Weights of a small GPT-style language model, trained from scratch on English Wikipedia.
Size: 13 layers, 3 heads of 32.
Training: a variant of Adam for these matrices, 6959 steps.
Each number is 128 + 24 x the weight over the matrix's rms, rounded and kept within 0 to 255. Layers, rows and columns count from 0. Numbers have three digits each.

# layer 3 MLP up, 256x96, rms 0.0512, rows 0-144, columns 0-95
066130120121126139071121117115117076123147133120125074143126126127148140120130091113120140132140122122114131122082114083104077119105127162137125083120123165122126110084143150124129101140148155137128119092136128147151120132162101124115153155131143127137103128102146129156148134128143164119
145113131120135181164127088176134095136117122132138144130124144129138127129124148092129130129125078149113122119189136093150128104123127146126092139115087133132127143162115143113106104095107123123126157171126107169148141117183110126131145137127109132130120127165090125088165136226098111100
141131135143123141132139128171119112128096131130123122114135111132095174115129177095123135127134094141134132134093120117136121126126133105152212132127118128119120126094135142135122122118157083132129158134125140172140120115193075141128103071128138130133136122089121136100077129076118110128
107132136117108130102138177112108137118096119127130141149134124125135166141131129151154134127109155109182128125127126144133114127198136094163152074143147145152116134122109116137131079150092153107138119153126108115133116132122094146133152112134145142209144132103148130131149125103098114097
090125135148132159189111129117152121098109106123125082136132102130125092120121138130136117131127115108133132105115150163110146119127128146111130097134158138122113132132146094132134137173113164123133133123126110091144141147154146121128118073132130126103146129123140126080077121160118132094
153136132142131138145123111104113148112134125125128137128130154131169102124125140111140146128126135106128128105089110156119149133211131155118096183149100135123115110130169116130094129098178121118132181153128152127142094152135166117133100159123107128095158130127132126129161130159125135157
145123132117147109088105130121145148144091136135129144120132119123130142117131125101089132130129082181126136122115094103122179147128123115098122088138152178125148157137141127121078084142115143141122151126119129083161103112203104113129111069132138130158119132120137127096168122116085153131
109065135126166120148135129107148116119147155098226096120168092093116141099047115143151108075141164119138151126144138125087129123129196138135101132177124121116180147139133115100132138117100105083187146135071143112133118135103147117122140122177122147131107086114146168102113140128159103122
132124130157130152134129126128147141107161140121130173131126153128110081143111133159144125131125121164106124120057088125109136126113127120157150105148152153136126140134147113134162158107140123126137112161132164118084167125123152091136114145125082129116118131132155127161089138135117114123
146129128113125151130135130132119137133128152141134131138124096134129114132127121163125129127130086143111130114116097115118108159115125120168160088131160113130124134117129159130109117179127095122126126133130140139119136050164110131123093077129084126116122129134096121126134121155110157086
138119124111115121091133127143159106179155130102154147136152086138147186155144174095192147122148112158062153164148117175093136125184115097141134163122064152125103148088140169152148108150165127125109144186100076161106095120126093092150127177135143136103144120163123112113107142102107100156
102130124158136136178127133091094133147103123126129143126138105129096134137127166115148135127127141146143128147146161127100137129156127111112106182114140144125127113160108141131118093178159103122130185117127144118135143115154123133134086130129124130114114130069160124157124130144108141095
119129136152134112142118145133133095137156129116123062124127102131099118131133152172135134125129096128121133120146102091115118139164124189125126165133162111133129047112157140140143133163170158124125137128134133147165170136155135079133142136129145125139143132132112128150183132130143183145
138137130142114137122066158132136142121133155078089118094090134092127128139156124121122078186130149131104082121111124121132129129125143158109121132133138113138120140123148122103117118115133129104215161124099147115112128122120129135147110124096139238099123129129123177092116146137116119143
095130116067129116112129155100144180113121096132125117129126132121141130122131162147140141132139136115114124153081126113116073060143125113174139120122123139126129122150145147119093077095126076127136122106127137133172120121138204138127126093128152126152168130086107123142116128137141150125
128137142106128137102124114147129115122092094118133125125128134134094090128124117141120123125123114143131143156106147087148117166092132148148143126129112150129112133133142128131124139195134163127130141160124123129129100088151152141135081119124092131090117129096133132144114141143102120153
135134125115133121179128100100124133082130161130126106122126137127154135123128093099080121129131149177114128125129154068125170106132128163123121133126119136128120116061141128121117091141148171129127123143132082104094140161139146109126085129128114121086119125137109126120149126138107182144
081126123118124144139124131154155130069131105120126063124130145126124137130129143121150122132132109161119122116089153153132122139148127120130123117121102148123116134145092115123133140129121158129128097089129104106116132151200096126131129127125144125086129129124132129083114131122086071147
126116128131126143133116121129147133094140134145129098114127129129141144128136140137163118132134161148107128151093109085141125084164135135147162146134097129125118125092108143129116114136120143139132124144124152109180169127151107125131135161130099133135103131147140130163157133163099169171
125115101080122109141137149143132140117108127100146113077125112058142143168148129146093066083138135119088103145119130127113145155131129151172097124162115083040109127132104141089135136140103131029158126124112126137146137158142128103042153132103152108116149178144098090115094125101139146139
070131198116097092118193136098078104090145127157085145183112085206142116112154078138161060183053163130122100092086162111208071109080143093110075110112120144193157135113112145202137086117192136146093159094101147146109150130142141207131126167168061162167176170086098063163125132145105141120
127122181129158175116152141141140159104162127157093125138166148156151158138071126120115111000148126132116120136145122129102136121106127145129117141157136136113172127134126147192132131127135110121027144106116117129135126151140116092110117095197139099131140150140117158128112097153139127146
120133133137123150104120140134104087143110150133131151112129131129092152124126108138103138127130160124121130112140106131105074117117132114151130135134089094129123121131156118119166123122151102128130106047128114083167122158110103134117092139128135128141133131167144129150120132129136124132
119081144152167110133108148117145143141132137099126135138162108182113132127043119145102162164098144139154083135143143123136139137139214112123134121127113127188168143119133102096139127136127108084154128142168104132118143124128124109125141122201113194119140031130115163139129103134139137134
116139125167133124099131143147144143138135166139136129137126137131089158112126101153153106138135127137145147120168152136155124160167128105159068184125127106130122122133168118135156145132187194137139138125129173158156128148165099142136119108125127129133108129120169129135116136117094148134
116123132151129123147122130094092130098131112135120166122130120130123073133127152117160131126123141160124127132092108079146107092128130167130105099123112109130126091125137102125130125136139164134120102124133097124135138128114097122131157161131159125157134132144065130137113118094106167114
171134129121127135141120116168098120111155106125127166131131147128131151119128125128129134129128151123154133119171123098108196184144129097105128172141137141122117140118137121136154133116147179133132113138130122161095157137110083131135123129123101128142107131156100131119109127169114151124
105123130129141154147138122136081081129116157130129191136120127125135157132128134130137128126129075135109128145112112108131134137133130190099093126131140137127143095162097119125162096082115135130137133121113133145118057130118139142133096152128117129117159130097118130122119123132185136119
074125122116122155113134101096098094123143154131123123136128129124106132132129120138131129130130146180094122118105140084107157118091123110134158123139130076129122116134132110133120131126134108126132086118137114156134124155198128127129111117131113127131098120126149132169120123148109127149
121129127126127153170121147109124121110149174125127108115124159128156145131128117135141117128128105157142123115106141145141117182157128136126098159136122130126127160123134116126078144147123105131123129131127130118146107119091105116121133128127133122080122129105136126145165127104131100161
082126128122121140119131092099097163154142114123121128136129115130083141132129134105169140132116169139156133103179119107143110101101123163163148105129108150131136166126116091123073119132129137132129142140132133122150178142125093108115162114134153128125110126095099126145128130134102100096
138123127118116101136128131170135107128106172128136136127131121129144132124126139089133127128130167128122140153077110122120124133185123155116101144124146087127140126160115085123099166181128125126114091095126094123148090102151112124119131132131174128133142124104110127150107133124109141128
172148121132117135128150143122094117126149107111116142108134122127148157110113138135147123132116153091077147149102151163165163080121127107130126147119136126138138125113109174123156125086100131150135134170108147093121076144153144174111111139117131131123135133116144139061095110118163151138
107133095149093119120078143108153143111133106105123145100036140153120139194200141132140106149168136129120134152128133111154146147093092131142122142157117137122126115132125135075153130132149155083094172110104139145121114094106128120072131112066146234143113173104129211144115100124173128145
122127134111131120100131148151118152118174129123125069116131130124105145130129116174124127130130129132112129107158141118112111109112124095142123057121128150127134132166127161127166136157132148127130121122129104128096152154111146112131111134132138129145108128135109130094138127136154148107
120137031139109121102121134156130132136129124105042145012090143118135141098230143140118071136172136122134095141135119117113124154102072104148134141194105117127111115088140148086120107117163125074069130126082106123163120127138142128162135129107119186140124220130146096113165184155126151121
103191217146185134133181094075142105135135126031214131086130151124145164085135075092168151049175130135166089144103095074094136139166093087224165113158109157064116062166114109113102134135136104085140160096134143161092095174132112108129147086127132177110178132160114108163143185068140132132
140096165144136135133130129149125139137162124141160153089122120101138131161056118113145134000140140119129092139128129115106110112135199138133123127149143132143134112111118111177135136128163112109138144144053119145108117107124147158135124125166125060127138137121146174128113128119128130115
118122129131134121167131089124113144108106141129130122117133138132163135134133143077163128124127139126138123133031142074109121158119126123161134114128109105125124087142150094120127132130170169135130106117135111137157103149168132120129151135128146129099098132131117130129135123097171122138
100132131121130139121125121094149173106100142121130138131126139128098122127128131158104121134130130102142128123122121068113165127136126102131135169132121109129130136119105159127135123129117105129130089120129148112115119126139155136123114107128136129168141127115110133094142129146118129096
144120135129128113112129144164114134107105138118135139125132095121122214132123134173146143128120085138104129105142084134110120107070128130091143140106108133127128151123172206120097099101074164129133144166119120145124093129106160110126102075133157129149140130101104137143104141128150122146
117122134121140138120125096165126113115120169132124127128126133125112134133130121173155110129134098156103131148158173103155100121175125119092133126136099126127127117127154132124133116130134131130128120141129128104126155129057115112142123138131151126106118129134081133128180127105133113131
158097209074118124147168110112094102153130082147064122113142122141172126168126122167086163013189146146112104177126134134132139113128118111154118123149111128181187117154156151112161110149094097085042154138176126142143130125124147144081131128162142108116110166065088140126155058135172149105
128124134109123107126120163121120090159127139130127125123130126124113113133131170117129122127127121133090129109084207120155129085179132158125139101132120117130138149153120152121112148145140135125128124115127138134093162147123099129132170139126097129140132126134113129090179142113126121132
104135154132116141119128141158109109137142114127130103120119133128110077134117149115105129137137126140097148128130172107117143116135124116138141157104127127128141143152153125146101116112157143136139091147130136149128132116105088136147123119129159133080205126138110129163188132136115125131
103115123134135087133118108110108196142148127132134137124135132120114122126133127153145123125132130126180125138095124081126132145096125137151146129135144134122139176108159137119155147136120102134124126142124075086127088120144104114129039121134137137126114128097123124153126119120075122146
110054156127126151160120124108127166130098108086130120152101104169139136062077132118112082169060119144133068149126147114127106152131158113121127139149125148198178120113084087077144121118135124084187103157155124146132148135122128105143137128185145155109144036110127092123115145144122117134
123108053102106096117118139162102112157088127123030100037138135107130136106251121139145114147142117133120138135121125106062125142137030109134125125145107112131110141115132122042122117110129135084113133108188137116122120131145126074134146119112139202134161177109161035121143148146123140117
137126131117112148182094126116142100145105126108115130134166125099082152110119142130111139123088120147105079107136156135072074124120182114124130116130156108141078176099141084120133109139111133187159119090129114090112127101131133128155120119154114151106087026153137112101148137129138129131
121134131169136136142143166133125152161137108109125149122121108125154122123129073165162108134128152121144139123129115100149133160129124116113077108129118150127108122168108112134111102093134121114125141120123129154132172100186135141122070111131103129081102126086109128117109115132118118167
130132127086120170089122103156093178164130169118131146126124146129130157133124141118149122126125121108127127131120139144131117072115129171161115125134154154130135105121108105130166148119135144126130103152133132118126083091171155129118121149122153128120122127159140131136117138165098092136
112130124112125112139121129082183132112084121125128170140128137127112130127133131113099122128128167115136117109091122137102128135106129115109156120124116120126136107110120102135092092101115107128131098130127141097116171096043156143136112117131134129162129127099186129113176132108124089063
150124117103123127095128108113159125113144058143127121129125139126136130137130064144100123128124115162117127136123095120142120124140131119107118146116125094134150143126116108120113162147120153134128162105128148158131082142108083116118085115135136125090132125168100129108140139096105097076
117128119132131131129130106119152129173138122146136156126119135131140162137115151116112135121120173076109132108123111113111117149126126117113160161135142133131118128175136148132124133115135085123130069136127105129119167116103099105139129111129103120127161117094078129098139137187112154113
129133136122133132092125110095144131150121144123124117124129123125111134125123155109142138131131088148136129116101064129139163130110129119129137115120064119125125147125120120130115133124080106131132135123125111084124097169093136127135174132127167128118125126155110130135136130094153128122
122132137145132162073123101113161110125078121146124096150120155128164128139118152155109127130124134133158132138127118145162138161129126124051195133120142122133122094124094092131172137090163140127116149124116131176159110132110129116128127094124095126142140125145115133089116120160103079105
163135124168131132123149099132105114121134116136130133128123093123149155129129153090127155128139130075071135132128128163133141156124125183121092099113146114131126118132112152124117154112133083123125123155115187152078155125151128122118100089134125117096124126111135126118122136117119118175
128129128170134090115141129149093098145106112124128106114135123126092138137130152119133126127122143043169135149131173119090105129126120091082133143123094131131124139120103150125169108149147171121128144121130097129152133152116075124123134110131134131108073133163129130114098121103128098095
130133135072138137148126118126132137141089146129132124145127140122144122125124119129134128128127090087140139147166114105119113151072125095147135149135134124125126119070113128136114067085119104126127096136124098153152115159101088132127138103129136130157143129130109132123146112108130124116
108050147142116179145028071126159162089143106171178110135123151135175133177057145082110132142092114133117087091139100143172110115139180124043150140113153110158167101128139106148156144137109116189154114141070125150123123100124136174157113155122093138156143130113140174111109107141098097106
125163075167117139148154137147157148169131133096082141060070091116127135139142031128154087166131142141121163127121113107066080112123105179172131164120134103086101114135130145163091158143095108099147140142058127126127121119162159097134111155136109094109100152140083116114127177123124099096
101130133125126133136150116111059083139115129125124092117130137124144134126137128103112130129132124136152142141148090124146150127099129108174120113136139161135125135149124101127205132111123087130136148119119074138131109130115118136126134127126137128097153122156123127094110130167120164133
144124129135125140100127158117122138140095127135123090127130124128137144129127115133156130132121157060149126118104147104133148144123131125083106120138155162128127123157157093130134116102137205130124152152125107134120085143139117132126152161124134127131160126121157127097075133101100105087
096132133135117148095120121178120107100121092126131120120129109128131108128118116113155141125121121150112141104193149113160160166114131145119131105120099062129141120088107079136088163149148179137117109113125126132095119101111133142117163130126069127101106136181123122112110131113167164080
149132126116124129112129090103132148086136100128129109127126109127137119128121063120119120127126096121166130135146105094131166166124128113097106132122119130127130143131116151145131124147124058119125154141135151174124059145073168122129122122130120126145125126123159128126113125120134113120
133123132143131137099126145140136103122123169128121122129135130123159079134130126165138130126125122140121127109162123080111110099168132141111122121134111110123114124114129134117121111136157147124124135139122120139129108092137121114119122162131157131143138134154119126148128129113136142106
110170096148170078161183108111144134131124118131165106184141145182114149057078138110114248108145121088099124097140122109194127118132067126155113117098120140128124068146112167089085105139140118127062095106198133119116131120130120050112108084216111134125139110135145078151108075093093162109
176140132133123150163119144112118101113096091124118126136128149128126112131133132094060149124133154120164120100121126138115109100154133143148129117126144128129149183112146107134136124082132115130119098163135138170154143105065123128117131161132105127108149134145168132119150128132125116128
170141122150140136092125094106114104169098112138127114149138099139104139142131163127092091099105125115174136144114189111126109127111104129187111176113109130141118144160125166124183138166152125107114115107140162110184150105086133048125178074144113102111128155092061120147166109142149138119
149119138115137117116119131122135138141123146131130159136125132131117130131128120140113124130122123169104129094143071128120138132126129175118133107127148110130120137114109145117149124135122150129132122121128150141145086150157125118133075122131080128119129127094150126148119136168094127119
140125116129121150136141130121135099154137123136121144126126155121097139141133144121162119122113155134152119117098155116141128110143128110101161192126103127136137170135077109126114076121128083129135137110129115125145159129142112137127179170134169125137148131064119118136154143117146115169
127146132076151107127113090100175154077128158124128122079114132103091178142077100135138115128092109116087102142099136174107124092163132084116166109138149144126149129104118111124149072097067158140159088086159130068117110099130141131169120093146091143107120140145125163154173131108177172109
121127130133119126151131118129125144164130165124134133128132142127126130136125077139083126130122129209098136100142117186123127105112129120125079147122066087129129103120167136123139140111167094146128133169130117114145117164062094106130104152130124130140179129148094130073129127129102109114
181124136112132126138137095100088146073111168122132121123127124126142146125123096180099119129127133127139114134119089083128145101123130112103113134120109111126156128117161164143120127099147145117131126093122165127131161097147099141116142115133120138159099140103102130142159146117067162106
134084099126115113095106166171062133145139109133182094105017119133190160178167131128108044092217111134174156114119136101146166173169063110144132219113146119135074107125147152120111150129137111126160145132111138161147146164110117123132107123143154157116150229102103152089144153130130109104
150133125175129127128130139121140124137181133137131117122130130126137132134134125138137123128127117118111123134125094052123092149117127133115144095120110130124121177125195139131157086153127118124125101113129110157104137133113122137137107151125158126133138127136142127165134127115142134185
137114083100148153099076130114176133100131063196160134147131142151111110211130105134085111143086130104182150142136134104100161134173180078119146128239104103078088117117152108154125143121147121120150125129136134107184107110133125167104131147103155085085135150113115148128147078134149107128
146131126144122169133127121106136139107136144132130109132128129128114129119131170096114125125125151126157126106140106148152065068135131138117162125129146130127131133125120094128125131163093157129122117101127168111105120137127157147128141147129115130124144127111136123135173125120123090100
094101099127131128108121124115136120146134128159125168154173093146156160153149128108076107112151138133113148142143104068070180147115127116084118138084098149136131106208137089097097138182220126093136109195137128106161145139186132139121135098125184133102147158122130067141158120039094098181
136110117091167144116136121147096144111126111106134128044112171110113093118170163087148096105170134131100132150127110136075079108070116182098145089151115122118128154065133103124126090092136141128151159163116109129084104181151085107172092126117114130100123146156163147105105121141147150105
149069192142141137118137124123131120123151144163190118111126134122133121130094145136093123138097127099154071099135120126157118124141228135139150129120135143153151144148127121155124124109135138247108160113082134137139149113129122176134097127121119079141122084118102207124129125135131152165
164154162108164071202139170171132098130094125169128167134114110114123093147104110093080155126071136164140137128134076182073104123147147140115135157100150127103125155148162084184144179129115142200117115111141128093143122107125104101086125134155143121091122123115189099198132100123102103110
096085137084049193124042107155135125120101134171074101132106141176133055119146122073143128179100128137131070183114108109111137168153194157165122188139122113111161109172151110191178140146132095099136137144094136088171162130123146177082165109116143121108117131155123141123118140166148105072
109132116119130126175134129112118153134122113126128093141127121130133103133123131149148114125133186091107127161148145126117186160126125121086114102140098103126132102151127142131136090137152140134124094161129122160142100092098166118130104105127161127103140129067124125131108126129125158131
132133129126125124155133158161147096135145165123127193131131128125135134128127176149189126124126143128138127137131152195140109153105128147124100125129142122127131108159143102132138113113115129131131161121129109086155093123163113119136136155127165129114176133138146128157141129091154140163
158128131146119067107118124124136116122158140129133129139123131131110134129132137135106116124128125182131135100134113133121160160137127112103176124142148134133143132108110113136136110140146119120129104129121120103107129100103173131138124099130120127105137127138132127168119126147109181130
136167053122060129129120120115120133110141113155092126072034152169115118181255152126117140209141131121147148139142138125101131134115000118161129125052137122119081135096129113081123119125152111101055142132176120119138118117123130091087122122078108222118125183111115071117139157124151119131
130137125152138134116129119143087144123123183123122115122134132131142128113132116111111118131123147136113131141103172179133116115174132138116157182130126106124124138117148146121137132152110119134130177137143144141145166111104180128128126076124107127115133126098145129179123119149107142129
126128143135134090140131159126125101139142145117129069128130142122108146126125124107129124129125118058140128130153104087125101133100129088166125162138161120132133191201144096115149089114111099134128115134124138110145107132092114141129139166127129135160157128159124135122125122132138118091
122136125107123158167117148149113115112130148128124113133127148127127098130126128141161134125124107138118129139108139106120121117148127132106099171137186144129134133141140109121180160133075135130132164140130115133144129129139160129120105143127173126157171125164142124133159124129122172125
136090191143159159143130150173117135148104150144122152126158053112138128186116103096117142110130136121107153154130165114118111103165145151084095170187143144122160121120167154191137165156166068119119131155125136093179119129092095147121177142170134166124114166105116171130191091137127151130
117127125144129131146127148139098150137132129127127185126134145132192117125131141131143134129140071114072135070124136124103122178123129088119133083133127150132132153158167102131112110168155130134133136112127155126154132092143116107128134129124147129162110131098126135177140133129147119131
170125141075142113146125114179112153105150128130133113125116124128126147125136109124130138130132140177152135151120134120108123125152127149123132152131154099128141110154106160126086131145093093128126096107120096166108145128143103146128132122130134131154079121165106133159163130159141173130
155129126117130106111126138139114097121144129123126163124122128125091166132134152154079122131129149114119128131142126138152163134108128127119109131126103112131123172104162142132115113107122152129139166110126145159136121149142132154129183097134124130132118123103115129143156130148112171131
128120162139138131095156099135149135122138129167081143142181142192141129151107129123123153040158128123138106160116133114078140108113114132146147131147147124135156122145139127174127163149141120070062133130167115104150130133122119108077161122213126165133159157117134153126125104121121146145
153121121143153093155122113151095118144110187136130116152121125134137149120130097146131105127126128151094124146120081149127127136115128110126147140141081123127125100141179117127109126128154116132119134091123151142142093103160138091119134189122151129137152127065127126156131134140146110127
121183055121115127121134119152136157130123128080087119091141102117144129148184102115134095129101135138113178189161137132108160104118145138119092095153137123114093149127119137127135128134151139098111142139075111125147144116127129143145136123090103095118153148120140106139112166157134098134
131092138146137137123083122114105130126115119151167131117147149217139130122086129162114155137162122107161102124130120139111144124122127106101134133120126149180182109136122142107125129158095117107153133136186131110148119128135109153136135134158127192131129107147104172141135076127102115108
088131129110127115122131172127105067140123147125122108140127125124147128130128169144151125129130133168106129136087144167131123119107127137076105124133149119134127102126154143129157110130135103122129153090129147109072115127099130127126120129132130127135136126105145131130176124152134138120
094130129090128102125124116107117124113108137123126172139135143126140151131127111099153137127132148100128121106141171125129112097083127102140077137141126110122133143171122110122140171112151102124130117109131154111142134106123141133124084188129091131171152130164117125127108127128167089071
114112213121137146139120149159060105116143104105024134162057151117136124102129085099131159105076141144075041171130074116169110180159159198201131145119143155215135128122122147098133109125144129167067137110191126161124099125112120120118117106134118174115107088143154148121125144119130124143
096124133120130182148139119127092132108128073123125106130130104130114077125134121118136127128130124154130135120045093120112128178099128156106149126126124117125123154145126147126116130119123148122129124121134148135114113139131126134130135106128097129138173126139118129142149118134109125173
151118128130123100123127124107128131140126143128130104127128127129141112131133167132119121130133140144118124127145111120132143097168129162092185113114149117126117152133141123125114150138149140129128189128118115150106211081139152136124133128129120126134172130142126126121154123133147149146
124123135105148088093127151157153134149146112124131072125123119128129117139127165151114132124147118099108124111142133135147143120129126103140135108136138091125136136160158100129132133146070135130134132127128147113120186124097127138127132117128163136136112130138155126169126123117167112114
110132116127127169108119118144128127146133106127124148109124098131124156136142143112101133129122125157167133111090130129094117148142127122123118130120109153131146141127174157133127088177124217121111101114123122095085130069100114107127113122129139122120156129116120126119127127158141123167
119092132133168128091107118094084121134139128183173143101117166206114139090111126146157167127158150144117109093109109165118099127118081154076169104090140135178151133117129135107118101144118121152123137132212137134127113143122124107172097135166101159147078104134108066122124106152087171112
165113134129130142131117097117225105148151089073079169222168047082092109106137150140158244150061134152124193168109112123150116164126212125175109074174125074068181114142139148118105138138092102058234089121121145127102108121142120116081097115052127112138071000198111121121156134140127089081
116110137099125133139138120107105183099082135120127081137124157126107172122131143141109111132124112120133127177111155138172083128135134112097130147122117179128103121130081122133140092148144126123128156180126144116132124135120101148134098145130082131149160124134157131098112126107142127178
101135133133136133185132189135125130131142114133122188135128115127142092136124148101201116128127131111118117152093096142112114151131133132111143149129122174127121170111127138124113118113116161128116157110135130102118120095142164112131147110131152132147097129133090131104162127147152091138
137131132103123108131130137100108109169144151128128167131126134128133119123128139084135135129134125114097127127124111111127156109124128126138135193124102103128137123108169124128190122111093136127127133128127119156139117139168146127123131120128125128074129129185133128150113131130100138111
113130119119130189168130108113142170151093148132126162132126119128103181132128106122123136127134110200147126137127129132131139138106129099127088132126129137121109084165121123128122149138126140126127145120129121088126166158140103139125153163129140129113135125155134122131104119128115140149
135127129156127113146129100117149144053122134128130105133125134125142108133118117161154132125131109173147128152133127131125101094109128152109131107129116133131115142118108110121112170106150102129128142118129120135121066133112114118127124085128083124113175127116115129109069135119147143128
117141136123120121094139119085107141150110120115124137133124117122135168118130151142090117132128085131081135154157158150122127125146128131159102147121120102125133144152109119128138152074103159133133113166130087113145108161133167128135137088131088131114094128121097133108146123109094076123
130140134128124106130131166121115106126128153118126180128129126121118126119130102114171135128132137111149127149091137143136095119147132140143153138139158112125122087154094132123160109131130127119132119135125105121147120096116129146128092123129202125117066122146138133111113127144109122127
156132121101127155150141130062115108103091135131129157127129123131122151119140131112111126135137161131128121124085096152125128145101127165118165088126166120124134098164098103124127158171100102128130144134131135135117123098102125145124143126131153131128099126095122131136130129130108140125
143129122142118160157142139086143113096121121131124151137127115127165140123121137068105123127126137107116132167144112100147135136130123133165134134130143143134155120133135140137146132145158091120131120137122115161147160129147140175135113078125120128122128131145105121122093127115113117086
137106121134127087138139110115184140107112097128131150126126148126123126130138102115119125130134166102166118157100097098124162136160125133115119185125114175125120144136152127127098144146131160131132149157127139120122121151158155122129119177131170127135174124096121123144149120167191170129
177124119094126140151147119141105129111138128126128095120128108133084123149127181103094149124120114159144135145152141134124156126150135166181121119129141109123111108143141130131186110162125115119129118078122132137066177133109106098139093040144127122107114144104137130066138116110129132115
121127125137121121120133117153136106111117122123126105115128095130089151129137135123179123135135116117153116120119119077114156135079131079153133151108155120128131109156122117144121140138151139129145101117119112190120158088170076155135088145125158136172155130091148129116120126124088121153
156119122130125111097123144187159071134158117114128164120132167124122132128131118070156113128134192148137133122109138146110156125134130161136120138122128163133136144135167126128116142163124094130131159131130151083093115073106149134120111113125140125119172128125138129106088133110136136154
140121138119137140130117120114115109133112150124127133112121123124129139133137132120183139130122143118176125129154115081151155152106129158104150165132131076129125175098114107127144118111109149133127115140128152060166146127175081110132126137131114131110114129122165127119131124159104106141
108091140125135146122135130136100121161131144133109125097152084158114123085110105124138124059181113142116127172143117121137131090131158145127107148152142174195168113137120133150130159136130118124056136116117098121118099108140146147173161164132125175121109187112144209115124071109139137117
107137135095119124080152109115069180091159099131131123114122124130115111115121132105136137126130131142112139119150100132140111108106134147138122132131111140137140137111146130132105144114133126124129154141145097133163146131159105136127132143125132128134061127162095146100132130147121108161
127120133150141105117128083149117117104139119130127108121128121127175093126138134102122122128129149192161135140093113114123104123154128166125124113131126115123117126165090113124112106175118140119124137104130153106119139128136156127133089150132139122114122130135088125135139127156139123108
151132134094127174145139151099128122124119150127126178120135125128120114120133104139151130135131132103114132130114152093133144113159127116131158147137139137131133106107147145138124164111124147136129136098129119156138114143111098129127162131127121130149126129118113128096152128118101152160
146132119092131136120124132133141138119091077127132137130131123134101106116127089119131123127131088157103127086120134141126115115150124191139143097131129158124124087138140143123129135153121117134127095111125110169095111136046165137126098073128127127112148124155159131134137125155125140085
089129130170130137149128147109127126131085159123130089132133138128126138127127151128153138125130143111138129127105123079123086095144126165149157162123170126127116162131152145126112142115116096127129121123130097129131146120101144135126109095124131129152119124142140133097114135162137077125
131194116167100106156148146139138105136110113124000145152165180141143134102183145109146140245114116133142168138143118122163124127126102133135132140140137113136098123153141131192136130121130134096083125149164131115142148131128143137116142148074137113133114151157119118117136175110148115131
131130127129123157157118143110111126112137156128130177126127118130097088117129124085077130126128097154134130107093108100132152140113128147150130152129107151123129142109125166129107133139123089137131106171125119100113123174116062122133144122130157128192133129122110127117166135158135127172
165128122096127104124132102087070081126110121129125152125121138126138155128131100129162139128131186140096125120161126122117095139136132164123140139124098115134133086107113107126125103138144168131133104136131096123120152132097165142137128150132110130127089134134094128181132125092134128111
129135125108124171133120116138158160117185151127126161134129125126150102118124149115136134131131117112138130103148100158159159133071130106126132164129124124130134170179128128126183129124148096135138113165120085107131126108106134126131134105128148128114165130114115129184100125175099130141
116122124149129137160136163155131149098096138140129189134130119126124175142123137125151127127129158176060129125124134152135121127157126109137109134113129132130120120173125163131124103134154142127129128126121112097155109159099118131130048141128161134147186130145151124115112127135131094138
138129138192122152123113040063134171111151151114121148116134132131129136134104151156143128121138108135127115087141100138166118115147120078101119105135098118123148071137144152130177177141145166150126071164114122154135138105108123100138122103118145132074128133108103134111112159103158126148
102136121096127190119126139137116148138133092138124122117132133126109123128126184167126142126131117137127123108111104108147118152092130131145166129136166148123126154123105116126139116157152069137138144153134158131093151089182116149126122133129115128106110130093168131169123128121145109125
137134133114126105151123142134108105159139126127127142120131112126119116129129154101113130127131112126136128125143100097088112148130130094111131140118137116126125116130140113136130149087125127129129083161129149139142114140119142130132117101131118130140094130113147126151106129146144172136
152116140122108143158152139129173128163112171121115077093134148110135176161109144188118141116131125165107129097130132133111087085149129156167077144095106185149100122191131145123089092095076142116131186149131095127128162106116126102127174107137140128127127127113121121165185152133108114117
129138120093117119118134155174125142139136141118124083131132121126156145109129097103185132132143106183135122116133112118156167130116130167112169153132136161127133124152179114131133135107108102124126099123137100154086113108117132145111114193127170127131159123089104124114176129144133106122
149182130144125154138145139124123139172123118156136164103075106144110126142063076096079101048109162150167099170163134124098135119078105126170136151067096139133139106127124151164091131095188138127177097126080115110131126101128124085164132142163126082100123144125119143153139137159124151116
139178128128077114109144129153131139103161130124130096143133130140113108175163137103117136129168111125142188131132128139132121090143096124135112125139128138054098126119126154185139149135111127089169097144093120102127136122115129151137125121071110075141119201131126214128132110119103105138
168124130152127161105131100182088133131122119112128161117120154130132156111132127135125140138137139097124112102118138127140170105150132100116115123126090110125105143187076134132142186130170132118154137129130159135101124141144106154145114164124113132103136124094103128120113134136115135113
132158052152138148114161131130136130128158127146188128098100111115122150148203114150131098145088130124120189143134137128180148135116044126104148103127103115040124154116129124156139129123102111124062136130095113142113130120111126088059112127108139059134126193108125054141123152134134141101
124142156115106136117155144115069169149126197141124182154120101115106146106117134120129110123108110148146156169089097148105113148125135157165158136155153176138119108101138127140151146140132108123117147128130151127137073122191081160133084101137150132113107113121141124109105125110110134133
112132123126117172124145172116115123192126163124139137129133095128131106120122055165147126123132125168097129121131097119153126137197130178112151092128138129123125110125142093144144097096150161117132117137135131151125186128109147127136127161126126127167114130187093132139141129128152121137
121053162134147129145168140134119136123155119120106141102152122124120140137070128136128161000136118130117102126111128146095130125128162138138115131129119122139157138120128133164138141136122140124125135141116133149101136114127125148160123124210143067138097106119118108142116154115128133134
108136141100123114136129106127102119140113164119125126129136132123146140126124119111143138129130086101120127117148093138118092097158127099083158170117167131124121139111071149123128108115131142131129141111123128177159122162123142135124132079126167130122152127154151125113117135078121119152